{
  "vocab_size": 8192,
  "norm_place": "pre",
  "rope_fraction": 1.0,
  "init_std_qkv": 0.0156,
  "init_std_up": 0.0156,
  "init_std_down": 0.0035,
  "beta1": 0.9,
  "decay_fraction": 0.899,
  "steps": 13785,
  "dataset": "wikipedia_en"
}
Each number is 200 + 30 x the weight over its row's rms, rounded and kept within 0 to 999. Layers, rows and columns count from 0. The size before them is the row's rms in percent of the matrix's.

# down: layer 7 MLP down (transposed), 3072x768, rms 0.0334, rows 2353-2377, columns 384-447
# up: layer 7 MLP up, 3072x768, rms 0.0357, rows 2354-2377, columns 384-447
down2353,094,214,204,155,189,192,158,223,188,209,153,185,224,244,207,253,228,160,221,234,207,160,187,213,187,167,209,182,166,198,207,224,170,186,152,220,218,172,193,257,239,192,189,170,200,201,220,181,250,246,124,197,145,178,228,227,209,199,226,214,187,221,193,192,202
up2354,104,194,190,184,187,205,183,264,170,205,151,225,157,203,207,177,186,166,270,225,169,172,221,177,255,223,253,196,231,158,195,178,201,224,230,187,174,196,174,225,207,192,214,230,195,229,240,114,192,173,193,195,215,204,221,169,216,182,210,229,237,194,193,193,175
down2354,107,221,213,255,180,164,151,218,188,250,252,216,188,210,178,171,188,210,250,218,216,213,200,247,171,219,202,166,193,185,236,250,218,210,208,203,166,189,165,212,236,179,209,250,249,148,175,211,192,234,220,188,199,200,189,186,149,248,145,177,195,190,177,173,214
up2355,101,213,205,228,215,177,190,229,252,188,232,166,202,178,248,191,214,178,202,234,152,146,140,235,201,259,166,203,229,199,150,235,178,168,256,209,171,197,216,135,194,214,205,177,205,183,152,203,236,165,213,185,195,180,147,203,192,226,170,198,202,213,138,199,172
down2355,103,213,232,191,211,174,223,226,223,207,212,180,198,201,246,144,233,198,199,187,223,166,193,207,149,142,196,236,159,190,220,190,174,193,175,202,255,219,211,234,179,181,217,212,208,188,210,173,193,243,215,129,184,185,218,181,188,197,154,221,180,186,246,239,231
up2356,107,268,235,168,161,201,163,207,231,204,208,148,200,213,223,225,180,204,210,171,211,178,192,241,199,185,218,198,213,212,263,181,153,234,201,196,236,129,219,229,186,171,204,140,188,274,172,226,189,170,197,223,195,196,202,216,224,208,218,223,246,258,172,185,194
down2356,104,240,183,213,227,251,203,194,250,202,185,209,168,187,183,248,283,212,189,201,204,181,224,202,180,155,167,187,233,178,195,194,171,138,230,147,183,204,215,211,179,195,205,198,157,196,217,146,181,209,179,189,202,201,220,211,203,166,182,184,201,186,204,216,197
up2357,106,213,221,228,251,191,203,189,202,172,196,243,202,215,196,165,232,183,255,162,211,173,214,191,212,127,214,224,246,220,224,187,178,192,198,228,225,186,219,206,215,232,195,145,138,195,192,192,185,169,243,184,252,224,196,231,227,248,182,169,207,183,206,226,181
down2357,105,189,191,198,183,239,249,165,262,191,261,201,176,186,250,252,199,175,158,256,174,278,226,131,224,241,243,180,198,282,152,216,205,241,166,214,200,192,264,163,198,235,195,181,192,181,186,190,260,206,166,211,192,204,186,178,180,198,200,211,209,170,144,218,175
up2358,092,162,217,123,214,231,211,200,181,215,228,189,202,188,212,239,181,238,231,272,197,189,195,152,204,159,230,184,207,164,178,225,210,158,229,193,146,207,239,176,194,208,150,173,197,241,160,178,186,255,151,194,158,204,234,181,198,214,258,183,147,239,155,190,145
down2358,092,185,196,225,164,179,198,185,164,172,176,149,170,179,201,205,162,247,191,197,125,183,234,201,214,275,207,185,197,158,247,203,192,240,214,166,264,185,184,170,194,148,220,231,118,126,200,189,194,231,225,163,229,224,198,189,169,153,208,208,257,223,143,214,246
up2359,081,234,196,241,284,226,170,160,259,242,183,173,197,213,192,189,212,163,193,189,226,199,237,214,227,163,159,246,214,185,131,168,207,200,219,199,183,163,258,172,204,259,181,223,211,219,255,157,219,233,183,148,193,176,192,180,196,188,262,198,184,185,198,168,207
down2359,077,175,225,234,175,186,175,191,185,186,217,184,206,214,184,211,204,242,223,171,182,151,192,216,254,249,168,220,205,226,214,199,252,195,176,212,202,227,191,226,199,209,208,228,201,151,188,214,194,217,203,134,210,196,256,240,193,223,181,164,213,251,165,156,246
up2360,102,177,207,215,211,181,187,217,219,221,170,173,224,147,224,180,217,228,220,210,191,179,187,220,197,176,188,242,206,174,235,179,196,201,205,167,177,183,193,189,241,206,222,188,237,238,269,178,205,207,215,191,230,190,164,167,213,188,213,196,206,220,202,193,160
down2360,106,219,150,190,195,235,210,175,166,232,206,221,182,183,205,127,248,193,205,171,229,158,206,239,210,164,172,161,159,207,204,170,221,184,194,161,202,208,169,211,189,228,180,218,220,176,232,143,214,211,222,190,226,122,189,223,171,177,167,182,218,225,174,206,221
up2361,105,234,236,183,221,222,201,214,198,187,208,164,224,211,207,139,196,231,208,210,181,200,216,205,194,206,156,236,219,205,293,243,205,217,203,193,137,190,173,179,197,227,182,174,176,197,202,157,217,168,189,175,167,210,153,198,167,241,172,196,263,245,179,151,186
down2361,106,182,211,211,198,168,175,227,191,177,206,202,192,223,213,175,194,211,200,194,196,235,184,216,213,150,191,197,237,214,222,203,189,177,225,195,211,196,258,169,199,251,179,131,200,206,191,205,210,191,271,211,191,221,192,163,160,166,170,229,193,194,216,172,204
up2362,091,187,160,209,166,198,181,200,185,156,199,160,176,169,271,169,172,240,232,188,166,179,244,199,185,173,229,176,227,189,230,209,169,212,236,228,237,208,191,163,258,219,242,160,208,206,186,188,220,179,215,220,254,184,203,168,251,201,207,149,268,161,147,180,243
down2362,087,210,199,167,177,161,211,168,163,196,189,223,225,259,200,226,236,170,172,214,211,152,213,176,218,250,173,167,222,159,254,193,155,236,218,209,168,154,210,192,193,177,236,234,166,217,190,250,223,210,241,186,191,211,221,248,186,179,204,122,159,185,217,182,218
up2363,092,224,219,169,220,197,186,200,176,244,191,240,171,236,164,210,227,240,262,224,192,173,213,196,188,179,195,213,184,192,210,181,211,215,183,302,220,183,211,226,212,212,219,175,242,227,176,181,187,216,140,217,167,210,194,236,207,206,250,187,190,191,201,197,177
down2363,086,206,190,207,162,236,234,202,218,215,190,193,189,197,234,215,207,179,161,212,215,196,192,170,194,186,226,199,228,164,178,197,195,218,223,198,206,209,205,224,195,194,190,211,210,218,214,198,203,215,224,231,224,204,202,194,190,201,231,207,188,237,171,197,192
up2364,090,187,208,193,212,174,179,221,189,209,215,162,191,105,183,247,188,204,264,184,205,167,220,143,204,216,214,179,135,198,176,181,224,168,230,198,189,180,214,220,197,157,138,193,175,213,198,123,214,217,188,224,177,167,179,177,240,238,190,248,201,205,225,173,194
down2364,083,215,235,201,264,184,199,184,187,187,210,254,227,218,172,200,236,190,134,180,154,222,177,157,267,166,196,255,204,214,256,161,141,199,210,179,200,223,191,202,199,185,154,126,227,217,197,194,179,208,216,122,252,219,174,193,191,152,166,244,155,201,182,208,186
up2365,093,208,219,229,179,168,221,249,244,190,222,176,203,171,225,193,152,186,185,231,173,235,210,188,221,244,155,242,215,225,168,213,227,216,217,207,189,137,199,194,138,191,166,218,166,157,215,159,216,138,199,255,178,198,164,197,192,177,178,243,207,221,198,149,214
down2365,090,158,175,174,202,241,194,196,194,207,187,200,182,246,177,183,205,198,199,212,214,169,177,219,204,206,241,216,185,233,253,177,184,195,233,159,175,215,161,233,238,207,196,176,214,184,195,212,153,219,188,161,260,221,209,187,252,245,276,162,202,192,209,254,174
up2366,114,223,231,213,207,255,169,215,179,272,205,182,187,222,220,237,211,192,187,164,202,197,233,209,235,201,230,233,152,187,220,208,223,215,232,188,170,221,182,224,180,211,255,241,176,195,206,164,210,199,241,203,213,264,209,205,172,143,192,241,235,190,181,249,183
down2366,128,204,128,208,249,165,224,245,196,162,203,203,177,186,151,215,231,194,207,214,176,195,236,207,226,218,232,197,158,183,185,223,226,144,177,182,214,257,182,199,156,234,182,253,189,183,209,170,222,207,222,183,194,209,248,187,218,216,211,211,200,159,210,168,231
up2367,094,153,192,225,211,206,208,278,185,272,187,164,163,169,220,234,247,199,218,259,195,166,217,199,203,167,199,202,201,187,169,160,204,177,191,268,177,208,191,135,154,205,225,204,197,209,225,162,186,176,213,224,223,167,197,242,238,210,205,182,192,214,198,230,183
down2367,094,194,150,232,198,206,178,164,161,195,196,160,214,213,186,163,139,204,248,193,272,153,247,219,206,196,148,172,157,197,233,147,184,202,157,226,161,181,203,171,237,186,113,249,222,172,177,158,191,188,226,236,188,204,211,169,195,182,213,216,249,224,163,229,241
up2368,097,188,159,197,205,223,211,230,211,233,206,200,219,202,206,203,168,194,230,214,176,169,229,226,171,205,219,170,208,193,250,167,230,229,185,172,183,152,212,173,160,198,269,210,187,166,213,190,162,165,154,168,192,241,197,167,214,197,233,233,185,207,157,175,142
down2368,097,161,160,186,193,119,113,242,190,186,191,237,201,210,230,226,227,196,240,194,209,244,207,186,203,180,196,232,236,249,180,236,159,220,172,249,233,243,191,209,160,182,216,172,186,218,195,252,232,158,246,246,214,163,219,207,194,246,209,203,205,184,201,245,231
up2369,103,188,172,172,283,161,180,235,263,258,189,140,207,251,227,207,209,182,205,190,156,194,187,218,186,159,191,208,186,188,184,170,208,219,197,192,215,178,202,171,214,146,236,134,162,261,206,245,183,214,161,184,228,187,154,193,167,179,256,171,201,226,203,204,174
down2369,107,177,209,181,174,205,224,181,216,257,178,236,214,211,181,159,173,161,210,228,206,174,209,220,206,229,216,194,197,159,187,235,231,235,208,182,151,186,178,204,168,252,188,227,171,179,162,166,216,217,188,188,198,258,212,211,227,223,161,201,229,250,230,248,135
up2370,100,254,180,199,150,201,175,178,187,156,183,226,217,216,187,218,223,211,193,200,199,222,174,243,228,195,167,247,207,175,190,204,224,179,194,219,163,208,130,177,167,224,209,177,226,187,259,228,193,202,189,260,187,219,209,212,180,206,240,164,211,201,214,196,231
down2370,104,180,189,259,231,237,213,197,204,155,204,186,191,224,183,198,238,170,205,186,249,161,205,179,193,216,203,218,137,205,247,197,234,191,212,241,215,214,211,198,185,183,208,202,197,223,204,233,182,192,187,195,192,237,171,222,234,185,219,181,247,169,195,171,195
up2371,084,178,213,141,154,230,193,184,120,225,231,212,146,230,191,157,194,131,240,212,200,188,163,171,231,176,146,155,216,256,179,249,175,221,236,197,216,219,144,180,196,241,200,211,217,164,220,211,208,245,235,171,160,196,203,177,194,199,182,173,206,208,220,251,162
down2371,076,240,191,219,214,178,213,220,262,195,227,185,186,221,193,191,187,247,212,230,176,205,183,220,210,217,245,176,197,178,224,223,214,234,185,240,248,124,124,279,196,225,204,176,184,189,209,170,218,164,216,197,254,296,204,188,225,281,173,218,190,180,155,160,204
up2372,099,199,191,196,182,189,222,172,182,202,202,227,220,238,220,205,221,180,177,237,202,207,152,224,229,196,237,175,200,196,191,162,190,216,191,198,165,211,211,166,186,213,221,178,222,242,290,164,216,232,140,197,177,181,161,221,172,204,188,201,180,193,188,174,179
down2372,094,226,237,160,181,204,238,183,228,206,159,164,177,209,228,192,228,154,200,225,226,278,201,171,197,148,188,170,209,196,242,164,223,210,226,223,178,169,250,177,193,228,263,192,227,189,194,244,187,185,203,147,195,181,200,219,248,189,247,199,209,211,189,206,172
up2373,094,208,198,236,174,214,157,148,225,198,191,205,203,139,186,205,184,231,172,202,177,207,226,200,244,168,193,258,207,133,261,224,219,157,208,213,136,195,196,214,178,201,185,186,186,164,181,219,194,245,176,148,213,200,207,181,187,220,166,190,298,199,180,156,221
down2373,093,202,209,234,215,161,251,158,167,207,218,218,178,184,219,171,215,224,195,217,190,225,198,229,203,217,210,156,201,200,223,249,205,184,133,262,179,214,185,140,210,228,190,222,168,217,208,204,193,134,168,224,159,157,193,183,152,195,224,225,211,201,244,179,214
up2374,079,147,198,136,212,191,193,241,183,214,224,197,213,209,168,156,202,164,238,248,209,180,180,208,175,218,246,221,160,199,232,177,161,194,167,222,215,205,213,164,194,228,241,218,179,163,232,208,216,199,190,231,148,202,158,213,193,212,193,183,189,188,206,195,221
down2374,073,227,222,258,196,191,227,203,210,198,211,175,220,227,219,225,190,210,211,126,195,200,190,195,193,209,169,172,238,195,146,212,303,206,235,216,192,217,157,205,200,188,197,231,206,208,166,206,202,256,177,210,257,195,212,234,227,160,200,205,243,183,215,118,211
up2375,093,199,236,279,224,187,174,162,172,174,200,183,231,209,177,209,222,153,200,218,160,213,240,191,212,182,192,230,205,165,172,180,185,222,204,224,223,183,190,176,211,190,210,200,229,126,237,198,203,163,180,201,169,200,163,166,168,178,261,186,190,170,154,180,215
down2375,089,160,203,205,216,224,226,203,204,174,127,187,181,216,152,209,197,214,190,206,184,229,225,218,204,195,203,231,219,275,148,259,162,186,220,201,192,184,218,177,175,196,224,199,159,175,182,217,193,133,216,170,219,208,218,236,249,189,159,218,192,252,229,173,228
up2376,098,191,230,243,180,208,150,212,218,181,263,193,178,169,187,195,214,145,178,186,196,152,211,192,192,226,197,242,186,233,222,222,245,185,198,245,224,208,194,195,226,167,197,193,142,211,205,199,205,174,182,282,200,226,182,209,141,206,190,195,198,289,225,229,189
down2376,093,202,182,188,206,168,234,164,186,170,192,197,177,168,167,243,210,201,198,205,206,283,275,250,246,223,211,180,193,211,205,205,171,219,186,215,151,161,181,225,164,182,179,202,219,193,162,212,216,181,234,209,207,210,165,204,185,210,216,178,219,149,146,178,183
up2377,100,175,187,152,151,201,197,164,240,221,200,225,148,221,221,182,230,192,163,219,217,161,156,202,167,169,209,199,244,224,194,156,232,152,193,182,150,187,130,184,191,190,199,134,213,204,190,252,196,202,194,246,203,239,167,187,230,213,196,150,196,227,120,186,142
down2377,100,169,189,201,212,248,224,217,187,173,213,213,191,246,224,192,167,199,230,245,193,199,227,203,215,198,238,205,101,165,168,210,199,207,238,237,182,194,209,209,209,187,176,193,156,215,201,171,198,184,223,198,190,208,256,209,164,234,168,217,149,250,172,228,203